{"n_head": 6, "init_std_qkv": 0.0161, "lr_mult_qkv": 0.7, "beta1": 0.95, "final_lr_fraction": 0.0}
Each number is 128 + 32 x the weight over its row's rms, rounded and kept within 0 to 255. Layers, rows and columns count from 0. Numbers have three digits each. The size before them is the row's rms in percent of the matrix's.

# down: layer 4 MLP down (transposed), 1152x576, rms 0.0188, rows 216-247, columns 0-143
# gate: layer 4 MLP gate, 1152x576, rms 0.0235, rows 217-247, columns 0-143
# up: layer 4 MLP up, 1152x576, rms 0.0221, rows 217-247, columns 0-143
down216 099:128178136164200148128113134121137120104160164180124154146089122107157098075124098145073126124093126159167067096104146157188062096184144090105100150108147096072182121131115119092177102092130094091120134142166103162127149107093082145150138123119176146109182060087089097123106121137152106120151107063122125156059132125140088117097141125087121116146121132056180093135139198144153000167158093094145143150152071138124171162129118119121119
gate217 103:158165108142092106082120113093155095084148138065148122136142157107132134125145113184149135068129152104174144149133120135119129144096116131132114143119119149182143112150141142159123162197161142130068176147158161150105144121097080106083152147148104138094123141106110053093154062105161149118166143136129132121182120117160119062093135064103118088122159168115097099156091159093162151191105165050052126090126090077121144146110159068106149
up217 099:078081157145106097138121075089134168141125165165157143091137159160155143125112177137113129134193088125067143117114131153138113107134185182115156118191121163151196158141059155152163134216115149137181140120154113091150091111143139100139146217149090067130159152077119059157126176145161146134082124179147132154075118082158159171106080182145058114165112128186131116095180162106094127154179194131088084112109141114139098119124111130140076
down217 103:130085118127134138128077137098164160102179057097133096105114078144146147152125085139164162116176126146176051083113115074128119121139099111123097089116173135102128188120143125125093148123063166167110167153192095150112156081041111101163128122171154119130159085108164116100117118145143066162103110072069104122158103112086111093094110083144117105124186130131153200198128224146123076134129153114111137109168136126091162172102124185169093
gate218 096:149094204185096169110156122085016116090130130144142147191150073134145143127085122101097178082111118144111129118132119080164113117089120179125191148141109137152124065110147128152130162150145138106147093108135114110085142106092176150147066160157067077106209066107113140149146095122127160177183117157156147081101154120161106140170112069167127079167172112148116117138166139092109089107147208121190157141138140175179125107163084123142137
up218 097:162157082125105104141181106164103160091104133161139151111138146120138107073087154129095168111143130097084044127098108159198106161126143108159143143081178113132102151139147173167114157137130079141131164100169159116172166099147099116173102160127085094162182142084124122109151142109149167110206151110130103159169168152162106116092096180130141127130103128100131090088141144152112117156173108108149140103142138156122100047154113080139134
down218 098:192176114111185124140100138176179161040107107116131146097154097066117091162134158166104137148140122104128105120116122068092122123123152150083074168200141134150143109114110143123150122147148075111129146174189104125145141144123168132143200173176123103179129145070088108109072134167151122100196147087094119123142174119130103115102078109179078125136130066090127126118144068162105118168101110155119124088151133145136167158147119193117150
gate219 099:138130152110159128138156087130125179169159132143090175118185122056143140168121124162147159142202172117116199106112112152124139170198133142167179140109113091077165145129125093119125134122137110110154118163118143107090112131092167101173140098120110151093084061143151096092160093110172151119169152125078103068033122098147208181144166181157175121117116130147132141110146142115155158128091193108109097090149108091109078125156198096165143
up219 102:106110082064119045158160144093123140175115134158120104155093156108155091138143068142177117108154104064098138127177158140152148080144196130107141116162133078110143164153202107119112130172109101130098113095131153125143118179116161089116129145086146101119143099076105170145131146073169076131158127120057166137091077100083173191162212161138164133092117132117065098132097132127185154121169086178148077152138177133156160111095113103135143
down219 099:152127135117163080207163180121090199196144092148135085131116189136144097173120149090143093139142166151089136147138139080132152091157137214050162122160166135112171184148135127154093061141144122191156105107108128157179093102141064177108153088108158104161167080054139114079102156062093077181129122144121134112142123078125131127114120132068168123142115108076155137123095136165142081122187116165180139099134116104127128164126105085121150
gate220 102:061148165169110167098068173170140177128178102051110121159163129132174191137129120121124124130125177116138137090114087148083119173120122128154092153089095141030126148120102134082089104162153129137133128136150086093115113093120153144138128138153113156090113111181127159084110124143151134178113119127198109175155124160139129172125175148125127113168090166115134153150117150089134066118097111047161161101125126111183150120104141095135131
up220 102:135121119098115173127136158163136143174060152133164105121165124221170124136140134100100098152150131114125148090134135061160131142151046100120174197188128149130138127121130095172117249116109149168106090113121169099097122054138150155072107137171087180215083139107097114107142176139109149170123164149136173136125149109148169108161118170089137152100059121169135142086129111023126175138144062107108080132126111127111124136151104123082170
down220 100:167070077153130106138117144169161192146148107111099150174169125136149124079132141119142105134159121112217125086100071165133132133176126132097161084123133209165166122102126145118181112171104127066092136179160129117137049140166121142137146132172131136129161093135116100142161134149035151181150085165152127142157086167131140170170104139100134096152166142141158108121166163121147172054153128102135137148162145116142124196090163191147128
gate221 100:125117117066106185111066148172109175145091152054128126130162134146143095074145120155111161121163127151090107081138130097151108128092093065165119142095098084168104148170143151128187140111148077126148130097121121104128147162100155101114156168149113115103087118183103087148142090111142080138164129132195107050133131162136092080157094101093110139102116125128100137122121138090102086120114131150138119122173119142116074155194105143116190
up221 097:112105133135147061131094108152104103152137110162177115120128166183112121072146165108153085094085087137120097102106123072153139109122078189159141116076101087155107164187169089163137175158161091204127117157162119138044113100122092106126158112135093057148106161148181173133161132140142144097105140062164134111084113100154125163140188141120144144204125148158132146148121141111159167144165159155085172159061126076117173100058120124063094
down221 097:125133155104171154096122178109137085127143176123160093080111123130143112153078155106063119098121142088094119086089092126090154152071087200093107128138144164137128144147102143158168110178045114133183102155118130130161093193190133141081121103098152143132141163093092178124109087116130161150120163169117136124081154138099128121071061107156159142111113126143138105114125083108173131134147126087140182115193081104151127137080125117176185
gate222 094:165111119085083135119095125051141150145153094109109180158204118158136105147143164147137120131084123118180103151103130141086127105143133155122153172149174118151114100128167069156134148143135181138137166165176115132135101175112137129122118148078089163169074110090094090118142099097180128163046144136106137114119185126180123172174144109133116137086094150138221119165138153150176139154082114164125085161120112145070057147173131210133055
up222 100:117109150143125059153126083120145119187123171090102125100102167090151170123126111143135126122145130108091096115128166160108126147159110122105137188099101096126088116098120122131080075146207116164074116155178089109210143162188063104128167121117126118013114138131109152107174197100124130084131088087173045178103075183128161175130108135205100110130154145124177141118169143107110104172157141116064117127143152112117138115149145145172113
down222 099:169099133105119102132099149168122154114146083119122135107113118115110125129100111170133136111128105127139090159132109174115125125144153137164174161151171128108167124169131103121084125145152135171083128132164110104149162135145140113156179121111145173087078117127093193073115149139095091131126161142080117159091205091201128138146133096192050088139135139088140115148124181152150102168123113162091128135140123170145132135113116133149073
gate223 099:113102095137121146177109162129083100121045101143104109149094156132120138120112171184099162141114150133160092084164193097087091124109114133084167160162142150177123089089140173182126106165108105169141109111119113077162132145133130122112137141143135152161121070128089163102152142165162128073095110147035127122132122145142221153082113134156160114111104066075113129141201131077123101085124126126089109115085115130138114128160133128178126
up223 100:102139093147085106127209105109148101100177127131138154147032111148176121156111158189127142085146082142083109154140114187110072064132112103155076117132156097125112155141179100090112128118189066180169179157198160171145118127109120128157084107101155191137092144154116145168114134153093169123142135126189125177136154075170077138172157111145085127136073123152090086080182107151089139150058118127106114115122130053096103112198153192116185
down223 099:126148087142113150139173090152111114121091160123095102152087132128137092132247123109128120159107055126084106194121119168148094124105117159173110157143127091098096097101106147130096111078179068104121160185142132132186151171044102189131130147032186107097118120159125076132126107145080077175162131052145138172141106148153122132115110130135120107138148120123142112127075166122131124153130132091160155117166069127145068123107141094125145
gate224 097:108101127162090108161099089024172143121141113141148096135153156128074142127121142116065089120058130131187105120150036173097065186122126133119089102143142164124163132166121139143128201105126167167151122201158070136130117047116044139088106129129152092147110093103109109098124170095130118136095109120196137113114183162137084136099103079114171113157128145158068100087122133167174163153139160128144158186136102050146132104142133144173131
up224 098:177144159063160150132079147153143202106142143135087156126138173033121110118107104137108173184147162121090101164145175164138140112158145112125108153177154143166132102143116168170154078161130156158102187138092186102119130161112145115155103177121116176079153131085102126108103148115154158136101074127141141144138126153122110099135155133125106160124069187114142160148135126118108092134133131145167133134193082097167145143154123089092087
down224 100:123091139067156167166151106146125095024105146153093092123136063157181125190110124121128154136138123133147120180101130129102139123142057102129089113097143140136118125137136202155116153133110167077061134148140133145147177111115092069143143097159168158144085089144145189117103117141116119154160095168139072160056162130144158155137096136125182051082194115094088179092162146122136140092142116148138102138123177120132120165116090160147105
gate225 095:090160113127108175123086133093168121098119189134129121119125156158131214197133152187097121130142123100061118208136168084091146051104101120162088142123174115158169127097131177116114154097180136090101134155087142153138119099117159166129122055133119117108108143111133128097042217101097103101150126113158125080125143130094105088164150134074138150143152074150162162139086102107145112133104124090113146145091131191120150120109094151095153
up225 098:105128140174177123131142117143167161070139141151088140176137145070118168131145120107117114122136106151130138131170149120134162110117152117123138180093071169109189104172135130133178222121138158132182190125141088138103135173076163121072098147111113099113096105126194168178154140149100159188123070134117128102144158139098105093168088156059089112139128217109111153156155126164070098125155103142134187117173113075100071077152168173093180
down225 099:129166134169160112051137129138126173091068173097150108171096169088104094197123141154163119115123120102149106157081171192120133120114150112183103099131114124081165104160119160102092112203128157134176109142143147136109090076131079101106154162137070145166127085105108095192159141083124165079195093122134158207061095143122138142162132146117088181127163126123149106114076118148117137160109128095110117139078140171112124126160166204162048
gate226 105:109112140107133151154100147105137144064185198021167112115119086169107082098098120152115152119187161174136089207176094139146099137176129101158105101177138110087165081121201118160147103085162131062150171070103111201153116129141137131144112106109115096137143132152144071137110157175150094140137126042150092042135125093113108132151046129117076147116137168121121133120163141113107134170132111181093095176132089101123204082144099124110135
up226 110:082145119140090106142161135114124074159191119092143123117103169154204067092080098156089130122160079178126083099166111148169132139168166114118144171149113137104152185129150121125072107121145115073184122129147148114159132095152131159115099186169065098112197102179116099136108173108122089146088100101152084101091087138108127149136095107104146107129180167083134103118108125110103173114090117156128123173179134145132113186145177148169175
down226 106:134159107125113150127129180114133131140147118103135127150180165048147110087151079100105120112139098162066047136111143111104091129152184158121112184113101159135103119132106187139097128104157191121142115123135122100159086105137059108136127119120149119079150114148135089162116104153105116146099100047091125084073158155055115118121099130139111176125100152169120078083135099160228118155133150164158138136141160107160050127092201142171097
gate227 101:151153096140112210143142115137130130098148068149084164144123128140156135138160095140109152156108096094179151079128126084143111118146095134144121130078128130155188106147169190178125164127206103097143126098124133112135112169125196156111085162136152108111094107141163106126139103088180182160080121134188162084145112129120177126116128154066119130103102116173113153125123149172079173143131070091081119114098095150095148121182107130124155
up227 099:102119117144159121147090157120121174147155092057150152142140118096095118079139123122130164082144172151143186162124142156121118151133130168138111126170142053101199145198162188077154116117147169157125116206111113067164065202116131109178138114112192182071116106073071113115166164121126065106126135155083058167128120148125129127098123155143119127127129147130111204152125087072043152120118106116140151139183093143147153144122124153131141
down227 102:155143113133124205143136169076109130148137114111158155083136085090206129179093173085178147134136107165088142123151162168084136173112132114188120120106094176154153073195118135130084112119189149125192119119120065132167089084100111121099166084208122157122092118084150091163164112089075144146117105126144127051111150127159124061124088197161110109088149105170155162099131110095131086159122099174146165165151143098137090129102116111102050
gate228 100:137145113097133169135178104119187108159152175088092149088180098131147174145138113107192160161107130068144171140115124167175025149076181098115153169157138129113152153060144110132148097128111142121100128166152098193087135164122084139163124122082117155119147094114142162145165104108077090140118078131095161136145125177137100070099099120141135111129174134146120116165127189126167147086148149125155128096137168146096128096054079150131157
up228 102:133129181132150146132139203118141158131117147087194119170175123161079139066120073159056153139160109147148192135093095129096190123131179130149096125124105115099141169088138120119157147132109120124172114135128097134156099138097142122143170115131143146142103144111096118176110063137128092139054184122148163095098121132097138107080130189122127129136148094163120133132120096107102108154105135123123146099102105092137146112137107094189110
down228 101:083109111071117156131123113046125105142108136141118127121123148080161081134137116107214158105181113180129140175135111125165124143132122124100120076070164132122045120145130140122114221133149180153177195133078139080076091096105209141169127146117121087193134125117108106096105096133084152154098155112090108135114062160105167207128123170117087101183128133110176142111137064050149113083094119117123119135136139152130093162151051192097143
gate229 100:123219157097124114143090092083135126156154066134170199091139085047128099184149206100090165119113158155110056151132108126129139074147107063145173140094157149140139168180106147120093174088095117161187171147155082106134124121131148125118115117108141061163115137121122117133173086111122082108136163103152118089178089123136110175119154163175157150102179093176150164117092137087092196169144189099103103130150100184097133151149149123125089
up229 099:152103113094120096154117119138108116094137103141151127096111069133056180179147113100111065039131129087135133119143149139098136128140128158134149096177147140093146146160114110085077093202120111094071155099067160096121138117125097138139092169109102126124122087159100127118110081152111202127144112137151105141130141088159133109117081171131092168172180167120156109144148107163122135116160171174080162172112098087133166175117153190104144
down229 101:108190090075143117105149099084099112159110111166172096139145085173133152176094107131143119128150149152118105181149185137109149079076091122127120193101181139090105128068152108143088116117154067123126123153255108137115094076156135134104116154130104124125175116096103206138127114150098119086184117112099152102136116133107137150169183129153070052152160203140077108147167083120187152144077081124134129107138113130102125123128179194172074
gate230 095:160153164090123150095173102120100184155117095142129080152090156160127115179160124170098123137144113188168104142124151130139150179140188138167130089095138136102136113154209117216116089165108121087031099119118151146068145134117137174149120171164115170172127106162150107135157144131147139130083117163149146130138135162025152083149190139150169109142100168108124138076103113102171131146168134143126141138071040108084169113121136066143194
up230 102:091079156102191072214087149147154132097161166088103136142106135121081147124144178058203089134173127218130088161148071151087114118138179111130111121116124151135193173146098152157151102144143180125129146121129120108193191167128141053085107081071137120074099116198103172113158127117110095119123072128117083145158101141098115180119092106102108152163140170114168114111158116126114145123128163083159118204133141112164128123158148178090073
down230 103:150145129172118164172062173167107180081148110107138115126127119174094134149153187073081155110148202189157095140140072114092076177126075159120128161166113082167158203115157059160143114212114141134137133139094144161150128101138133080145107093106093140133130103173164115100100108098109065131103112105071167182112093107119131128120102119096124120178156141115160176058126214191100081109146067141146112061135094135178140124105117125125108
gate231 099:146066123158135194068161158121130109103138077102079134153144111157092148099134180123140152105131137170122128196119097105131096169125088131131169134145122097072084136110134092196114124089119091041117132157135127110150135089112134159127139127178143088132065134197147116126114173119147181063062142168162121132142137106156113116115180128161148160173106179178052179111086121128085127169137131107089144134120109171137182142111170096146110
up231 099:146121110105128140112132110090125145143167166195148130134143097137154147150145131111119148175141148118138168079159180121090085144103129182122115131149117200065083170125078111144148110081049169141151136174080131127117092170129144092096100067125148127112107117123175122115080141138138162100161170107109046108105163117114103122126110140148094061103096144129111138081123122126134140067090134084083192194173087129175092164105114154121150
down231 099:090135121168103152165140161088118126132111126094159112165076151178139153059105058163173103117125143136090161096171116101117121145143107076168146093164116143143051145109141118077140146104136106137109123152173160101132159116004132124096149134070115164111070139120076187139085148062188144192154108134149069142141094151102162161078143165097142163154128104054137149112137079093149128124111097148160183157157114142140089129169127169088175
gate232 097:107137152164220138115135132077084187132147102089192108153112163121122083166097166106077150091132140110152146180119125114184113117123165163134187079098144155108167078093129085199133121160170107122091146102147126119109129084118138100073154087099121130152104068142158138111130159164148148141179150080192124150114063106117082116117107172147111090161125139122151133164122126119170091120158123100117137100141095121120062110082136103098115
up232 099:120138129122174114142134148084101108168181163127145082108103151173124094132129099167159089109118143192062172087147128135068156165144136157121160118071148163095132178114079148149106089086109196105114165172127133080078096153173103135170160159138111193167091181163127088104143202184106148084117134111090124189120126179171161149108148148135088199143100127129148137175127111102072129076100152112083107178122175117187129113120145169082135
down232 102:187152120136196165142178119113155138168161114084115053117109138080144134103114122144073136192211133079125183099117128155060153087188119132175082126102101122109150163157114082165147174116113124116117133101117098137116137067073200123112124091169112120163145137223136150129127136063102137091159129124161182082121125190126174132123119110130088094128141086092135128104120222149087159106125093108110114136106149150128115101132077080051099
gate233 104:173147138123077132142115116086168157130141119052112144119145103104150171203095071169124103152175109118218141096124131128126098101087142154175135168119103158136158140116132146070190127135109137135099084099158030137162126146070138105142136160128112195103180110115157158090071152066072104086124125194119134105098157073100177069114137118142136164148139145139159181090168128153154094147113093123108118107129166087095129078140063146146104
up233 101:168167088144150108087150163128122156106125130138068133116130138076091140091220142155154126165155127180099068131151108105181110124164162119079080105133084144110148174120143133083210094090113103121109169076102119131159061138147077107169176102135113126060135117124183146150106130110115174152159126104071095106159101154132142084117110088131156063153163100177128127135166172096118111089090140111179185160191163144168127107096085148133091
down233 102:200078165089110073102079131132086055193100148122146178105122143168140135134140210115104167069182161042149153144082107154078123101139122125116085153130109203162116076149121093120099155124066130155135147121140148189156114142193199135124114151180197125112118118139156139060103150146115099115118144081143090120099171144157142116090098137141153138117127090093120118184100096080142146146116166157116147073158136171088095148137123136061106
gate234 102:114119145141102138193098134147112163106149096120091164122095156103164090098167052124180178099148085139055097090136124094163161134149154146142162162144150078167170180135129137159149144152105127105128158166137114073153249128142087172137108116184075144112104141150116105179139157127123154109113080109155132106104085119102111143091156160089183129125174110130115158166142102146044149135140189132113142089057143149133135159074118136125182
up234 097:134158141125136115178151125148129129175175191109100168177108180170127127128146095161107112113075089112124129151079132134125140128163134065104164124114110122128119127137158067104170189185134140151069156148096147097138153117148167141138163107125168104070118141102086178113176119131135135169142114103115129076123090146165112153088169175135142143170162108103117115097135099128129162111145112059090142143150150121203153104107128069129120
down234 097:125072108167177196043139129144138117151155171166181116107110154092074162173134142152116127112146186102135135131108116103052168103082119094138099119089166107104089095178155135123167061131075166087095139120200035126131108134041140145155160142062111131128174133105122103131119149156161069140102093239110155135139126083165161089120085094149122067119137098116114206105137188095128075141117101117200079142142127107118153096144152080086115
gate235 103:179174117102120140136123127170042118099117164127117106103123095186115130119075190160066185162129121198113099183112103147117143131139115060102110177093146084158108040131141138112146170182127140142109059112150138055169130150121109105132095148111152136105133121142137163152109128131110149168091067130091095146086154125147121044158129133135089091111139091127127146129111151138125144150129174131148094075104132107117168094144121105137148
up235 103:153143116094088134139107097162117138162112111146106150128140163108091192073130123132147156130151133188168096079109200133169115133100100105125166121141158080086115136163171180160126148120085157161083217171132135140082130126160108139104118092109083105099083137128160071135144113070101197134141118089115205138097164141177060154118124061111120081113131143121177129108159131118111140165063111150147097122135091097106117115096108173112122
down235 103:101131159165102116134084160202123123176123127138150089153135139139165209086113120155112175129176138146106187106105119152127171086162096067132163090069109142067121121115194072120137078186158152138127113118147109165111215124143122101093131096126113094151163140170202170123115106112151175177135123111093151133082101089140140111123139132114100150131158156120143139134147072118165188084111102127112167127141102050139145117149066136117123
gate236 106:174114114124113127116174145131117133129187096146144149114116124142103076114091106146105083202195149218124123149103146078158087094160078115129119147063121154147088112073096118126191100178197117025132157159135114120153147117101074124115134132149148192112135084162170120138225100160123113129147134089168128178097159198088167101136179167097175155117148125117142106151101140165117102187062163090132148160157121102145129142132103107126166
up236 104:099091121144110112129140127133059080145118122126167109084083112177173116135116150147107109088081111123171101130170142138185183134116141097154148171129100151092113121145114120116164106100052122159105075185143183141142127114135078160153122132151146156139142053142117123137138176143145141085089128137157112142140124115118173135145110105173126137141109074140117146126106138125174148119134124165145160067112126128121074176105108108137166
down236 099:059145082130150111151105195135154110105131056110118126122181129102117127176082148092137094099097120132159180121159119129179140105138113163143099148162129124180144118130155098130157183109086110199125095102094139201092120101116156115101130120137109128097101160157177125168133135153163101102130101128147081111130144144122103162121130113126092157090172134132148222193119105178109104059043122125133172074051135082109152117107141141135109
gate237 097:160172125127103102128094150155125183131099106064122106148146148159094119100132152136078115168082153133134091180103123135174135122154145085130064155156136096104158113063143138102067137105103071205097156133109123147138156085154068156184122162093145180063095151095154182086110101117150095168128210093126144061058130135135140116072157104107122148128154120090084156113133122128142111072141098117150120129106075123128152137145098121133134
up237 103:136138151102089095087087090105108161158140156127101084115139081131177160114117156124095151140134135135163150182152161131117129120129148133152117129124151136145123141137092133100183170148106090098080121108098122154153107174105141091167127082111146099168135120139143175131078161183114104116143110119198130071158167168104188191113123153135166090163133170146102130129104102139149078158119146114143132150187089133136167108121077092133048
down237 103:134105138117145152179110143111102129158109152142140174161089101160078111087122135086108142088111093080122184112161112051137192154125113169149095094169150125118105105097138182137083163130143126155174135129105114102148149109093163099119128148144126093132131093081157119120149126112075084140093151121102093135111048109052098131145094142178087140122089226107180128108119237120119162120110140119095122084143188130109120131112123167142087
gate238 101:148115137058139116147144131126137127047100095129069140107175143090122141130148116134116114099133127116145097181160152167194123139168141110090128142123138188082169110049101160126169129139100132120187142113116162124129122110148108132123118090212099150143225138049093141127130070105209167095137198137178121135150105155121151124111140128146156150126146127105116114178107164162180112150170139175119112111110133104195178151149126066083097
up238 100:075124163147159151075092097106157164141144100157093136142113095154131104192120052123138123154139108122188107146121126167134119107120111122127087130086127144098187103099172188123145119170124096091104141116096134082131114157152090145151112110115126178108179230141120125066177127180107107072145108148112088114094119109093208116135108099132104117143088105107081124098165166152133118153178165128141161186175133075109121092097066151095122
down238 099:088136051140149149133171109130079115116087156096158137139138153117163146152089156147117160108173166154125115141171143155158122158144168133109087092136166163119127086135173137095129136145118080139126174126158109145105163137125151133117152165114042128130138061092159126170059073080160128132129131169145131121184112093088098134102176119178142139157205109142159122129146118097174130140139151187168144100148159077131112103116110145148116
gate239 099:107067158129117146117071107167112159142137113092095138091153163135149149207118193124171131090140151087123101168107142089104123166131214060139139142129127139110156098126115104125096068139082149118083069099149131134124103097158175141133153124158140081110144054129108191115123061139108164149078165144130120172124095124150156072125194128112124144128126080151103164073141117114148170102170139150136117121088157151116188122180157146103099
up239 102:192128118139118202100141149159155106189108099144163159136131129078088154155172165113143106086155096091154109106114138107184168102078131095088153056144127118121152127135143090130133141119105184151108132141133159156133139135151130066100156171138167130120167058135105109177148133104149103128140148182114115140095143121111108132200126076102131092171089086136147053169131138156093117166178171209135121095126123127124094138137093183126152
down239 102:138068126167089144181083121138142080140107116082068042177163140120119117138123073158129133138120131158115126172107130138183142165153111147094122124150092111162106123098128092157184118131142092160113109124136156121183102108151092080156104090103100144146147135138139145147123130172189173138119123112110112163120106119121134148167099091120085122082157102073131144099137020092043165102129153180105168135088105072181136108125063116136129
gate240 097:184109125169063136119126099170130160115199094137084135138122144140131126085080103122128142138158182169152110182170114094158101132113141119117107073101124113112090165159116050168170128101130172064176147109143084155133148111098114200153122087165178125154117076112098130138152167082122166118126184157104114113133172132066173140129140086094107074165137136113113128096208126174120063157111117097129128086157054191097174104160096115123192
up240 099:135140169153111169113096115150151140111123159095147153131083134133118119138130112183112130135057153129094114141129071095106077164145073113105105139159197118171097017075113136110107130108172098162088130111100192131115133131112119133149135142150094093119144139121177096105054155074187154194044149187121120102132164145124159158063101175170104152097069124113095062145108138103124118114195109134140146137176103102174154137155150105142087
down240 097:059120104106115173087113093106161125216172126111165130078160123153155091132098116109108137081113191155109139217153155114169140104157154097124097119149133096108118093120116088136161155134125120090135192139125147132151146069191142116157153147184128178144127093102109083021086119137097147058071099207093167102174176088065101101127058107065130131154140146125116165167153089122146097174174177169158175041114104191060133190163083081137105
gate241 100:186132179177096131124135152132082146175124092123113173086098111111202133186102144179119173191117146136136182139063142108110142185133168124128158119066112187138120111152142141165072164170156164142117133159139082128117135140134083090064138128128098149137125171134125075082166099102095149206112104133215106159099190144189199141124188135144096188129082117129125044099123107109110111073148085123152163131062142135165053153101148125181101
up241 095:124155176187075141121042108115195167130097120128176112176108131134152127206168126115094107156191161079149179174131144154114100167145145142147140126106145147085139155095125171150142115154087052223075167102192124132142097127087116109160129198108132059097127088158200162159112134164138139099105116133131163108122124187192077129151122148120137142095071110122125156113146099140145079092091128159089137109117128154102138114100119169151141
down241 098:141136158141175142119165149105067139162171067148108168193133233129221141139154122057123093127196111111129164140176187110067102108084142169126144153149122131064086130109180123127130139172103146108128173110165102136151123133104134098141077145131148144152150125117122109108119127169067160151064130141132160139065117093168144096068161224136093149155136091117092093193137210103137149136126095126148087182174167106082100118118179176116102
gate242 103:129133129114118130112142090118137101064195119101105123091106128108179135117062152127162095131127158114169133150065102162090109167142107144125136092112111110118151094134138136124126112124145116115178121193151096144134094098164076122129086132110109070106137150133119128108125095143124079079142149126145060073128119162170151083104114089135106159097195188134096104073163168106157128192170127096087104153061062094117123107124146069172086
up242 104:116084045156135076097089152108072138178136114145192137051099118187106122130094155075099107110127155125134085102140080102131122132113139135088173094125067129184156186180114157124086110113114131119145159209121150095141129113127081142133111074123145121110169143160087083149166144127113111179167155141114075114077127160112143147159140126160083106065116129153111123136120106139091057120138125133110135127143150105129121132095119129178101
down242 104:136122087148165058106106129174116110128130141164146159160095112158119136164113103142114149136107151121147043103115121173117159092088150077193168061091159167103167125203144188082164124118092136162132109141091115128102109090178128118158098113098098142087172148163158078111129116089131127158081130165171149088139187102125157133084155103145122126136136141176108136138125107142099044135160111086155146100193159137148155178132137143150163
gate243 099:169158149098166151083124138114136134143124156138108118122179156112150120128094112118154123085162142085133154150103186126130199151077105117169150120118118095100144116112096103125120095176169092088139150102126135158124109091150117113161161209128053120188052077130148142105103100100169088128118171147069142096151086105104108099123098180151115122132136111152135082090103187083164141135082073123177098085205162079151136119102161144123112
up243 099:115121209147154125206141121069117109129134119121087130117126123163090110170131131107159158076126093083134124126126125116149100171111174090139176113121136092126136089112158068161090112148128133141128098133118127164164169096106136147124168092072123078114149127129130128179168084163153106150157143142107124103105149125131041097166167122122175137082081180132149112151124110089141130130068159081156156107162154146126110148104123096109184
down243 096:118091125160155009155121163116129101121104090076124106087085130096135117144144144135107104127075152056124112114171156110204088133084125140109101082184121112158123131119110127092143107152136107170114142109131114136117157079172178165155148117135108122148090140121156100118114075120127107126084109159152150118119133098106181100067125114123183104108124160117086149135105165100072157130090139103139123111146064126100114077104091106109115
gate244 097:081115167115147100086145136081149103147161130052189090154151161097098148165105190150106092134062111148145127153059126134138131122128146158175113107125078138161136068166094134136118155132132120150114103193139091047129165102149108157179133194153127117153158104167094120196112157126123141092109119068151114098108165108144132120107142138153135084173134161130161181110112083064109099148122149167145144156078158096164074104115121074118165
up244 101:184139150072141094139131111118160103085160108157073106173124083073159108158158119183115110082132084054082105113099134103150107164109137099128095149078159175145129132188122111177130141081113140132072050098118110097122147132118136126152145122087113120161127112138107153066089145150107111093116130110169109091138078129154130215098125113135117126122112163099133126100124122099120118130161074103122086164148109089142107170116151093133111
down244 101:141154150134174078146162121200123134147158169073154135113156091116142156142156107111087151131114113166094128139033102115126153125136149092093093061161085122158125121144119147168180201157132168134126066097133089105119087131167125161110143127183096135097114115166130089073113143190059127103150131123143103110150093124123215115144096161095103122128101209107097105135128141138123111181156142079151178129147157106123075174163130150167100
gate245 107:121118186154148214130154130127096144185154132111119115179132122143122140118143174137105137134132141090125107096129116149162098080105156086120124123130142195141144070118165115139124124156120068114087152090120060106136116157151180165082141127132130121093070112078150094111118140083102170206107096114065142132084109175109144088101130144170135111133115178191160095166148171146190148134169170134207111079149129149105093096119106152128061
up245 100:203102126150125097111159216107140133170103118202126150121174123174123113159091126138056095133136093174166130048119166111139086158171126240152091131113121151060179145135101119130113153090110127185106099132121141084076107089116127130150129120179142170118190100092114162145140181091091127152125103141151140160071107092131113153142115097111064158077090144140121152145162166099098151177085113165063132125153165104129072166104178116183142
down245 103:156141173147136130122149088152117109139157136159138125170127115116134171154119095143129115134167128148095090159146106097086129109114097146147171169123094094143130196105122094095149125107106176126128106123179078128097193147128120188150138123090124170076099162094119145180164158111099141106128127124139120124176083143125185064095123062194124138112101111167099105113117166119097172080073114138136112098148114198155147157070114117102110
gate246 096:154118196151127225090110155092099134158154103126165099104173168096153173160149193168144119114141161120119174154085139112093154141132065132139122131072149157095201071146152065153148197110135081154174111151098097118113131137148147128152125113122143088093137163146098139121143126130142144054150141146105111136106177142115111099128041141187139103095086171132151155181132104129076106133093096126141182126057051151158111171128101120157133
up246 096:146172092140125063124065136184194111076096138169131087131123102114151148116166164161097187054142110068129147143120082113124118160146120095167115129140121089153100105122119167096162114131156134103142125095130097125125139093130144093113136136138127173104084112100121128134120077147179108135113156096158078126103141125128081113098126119122170122101048113189115116142148185143137162174194102136149141161168119092081183143118192118107134
down246 099:107149109141144096091122175100141133133133137112067178083128157061102181174119127123145184137145127088090095114181137203098107134133133116165098064156118176136086148149126098162152166141146155135130091101077096099126119098101112172170175133071094138121166126197118175159101124173118179105107123146144055117086101179172147167110050120102177176137137161115082162148170081165122107128107101123107167078121149137120139066153106099090162
gate247 111:146181154119138165139164136131139192117127134131138109135155092096085143132156146179109121143123189181119131163096096114142093163128096122137138151134083157094118064114181119119139106129102114134066100106183120070197163126089131145120119106121119111085106123135109141088101142123155109120178168130115111122138132172175202098164168158127159134131116160132174161135136115111120157099109203101139042125094115138142121129090065129142155
up247 098:157138085114119148099132150120102114098170150104124141196157205069137121130118098128115098142061079140121188189133109113179128149187117072102131160051068166129122147103127119123165126094121106127076148102211074131201157079065138155106100118141186118059098112119122148061137117147119164107130137127157149108131097175094142145144160125130153110151155124090157075087139060121149131081126142147123117120166169116120081175159093102128099
down247 099:133152132101092147154080150112125156124100074099151150151128191142165072069135156140121150118151104087140147128163174108103203086131127096097109096073135141098149147067121097104155133106146105122116123155145073081123111124227178122103136102191131127120150128141183061132172162149115130141092077109149138093124099151131104137128131110111132133136153155161115107109124137099102136146127139134090186162177152096109086185215159099118105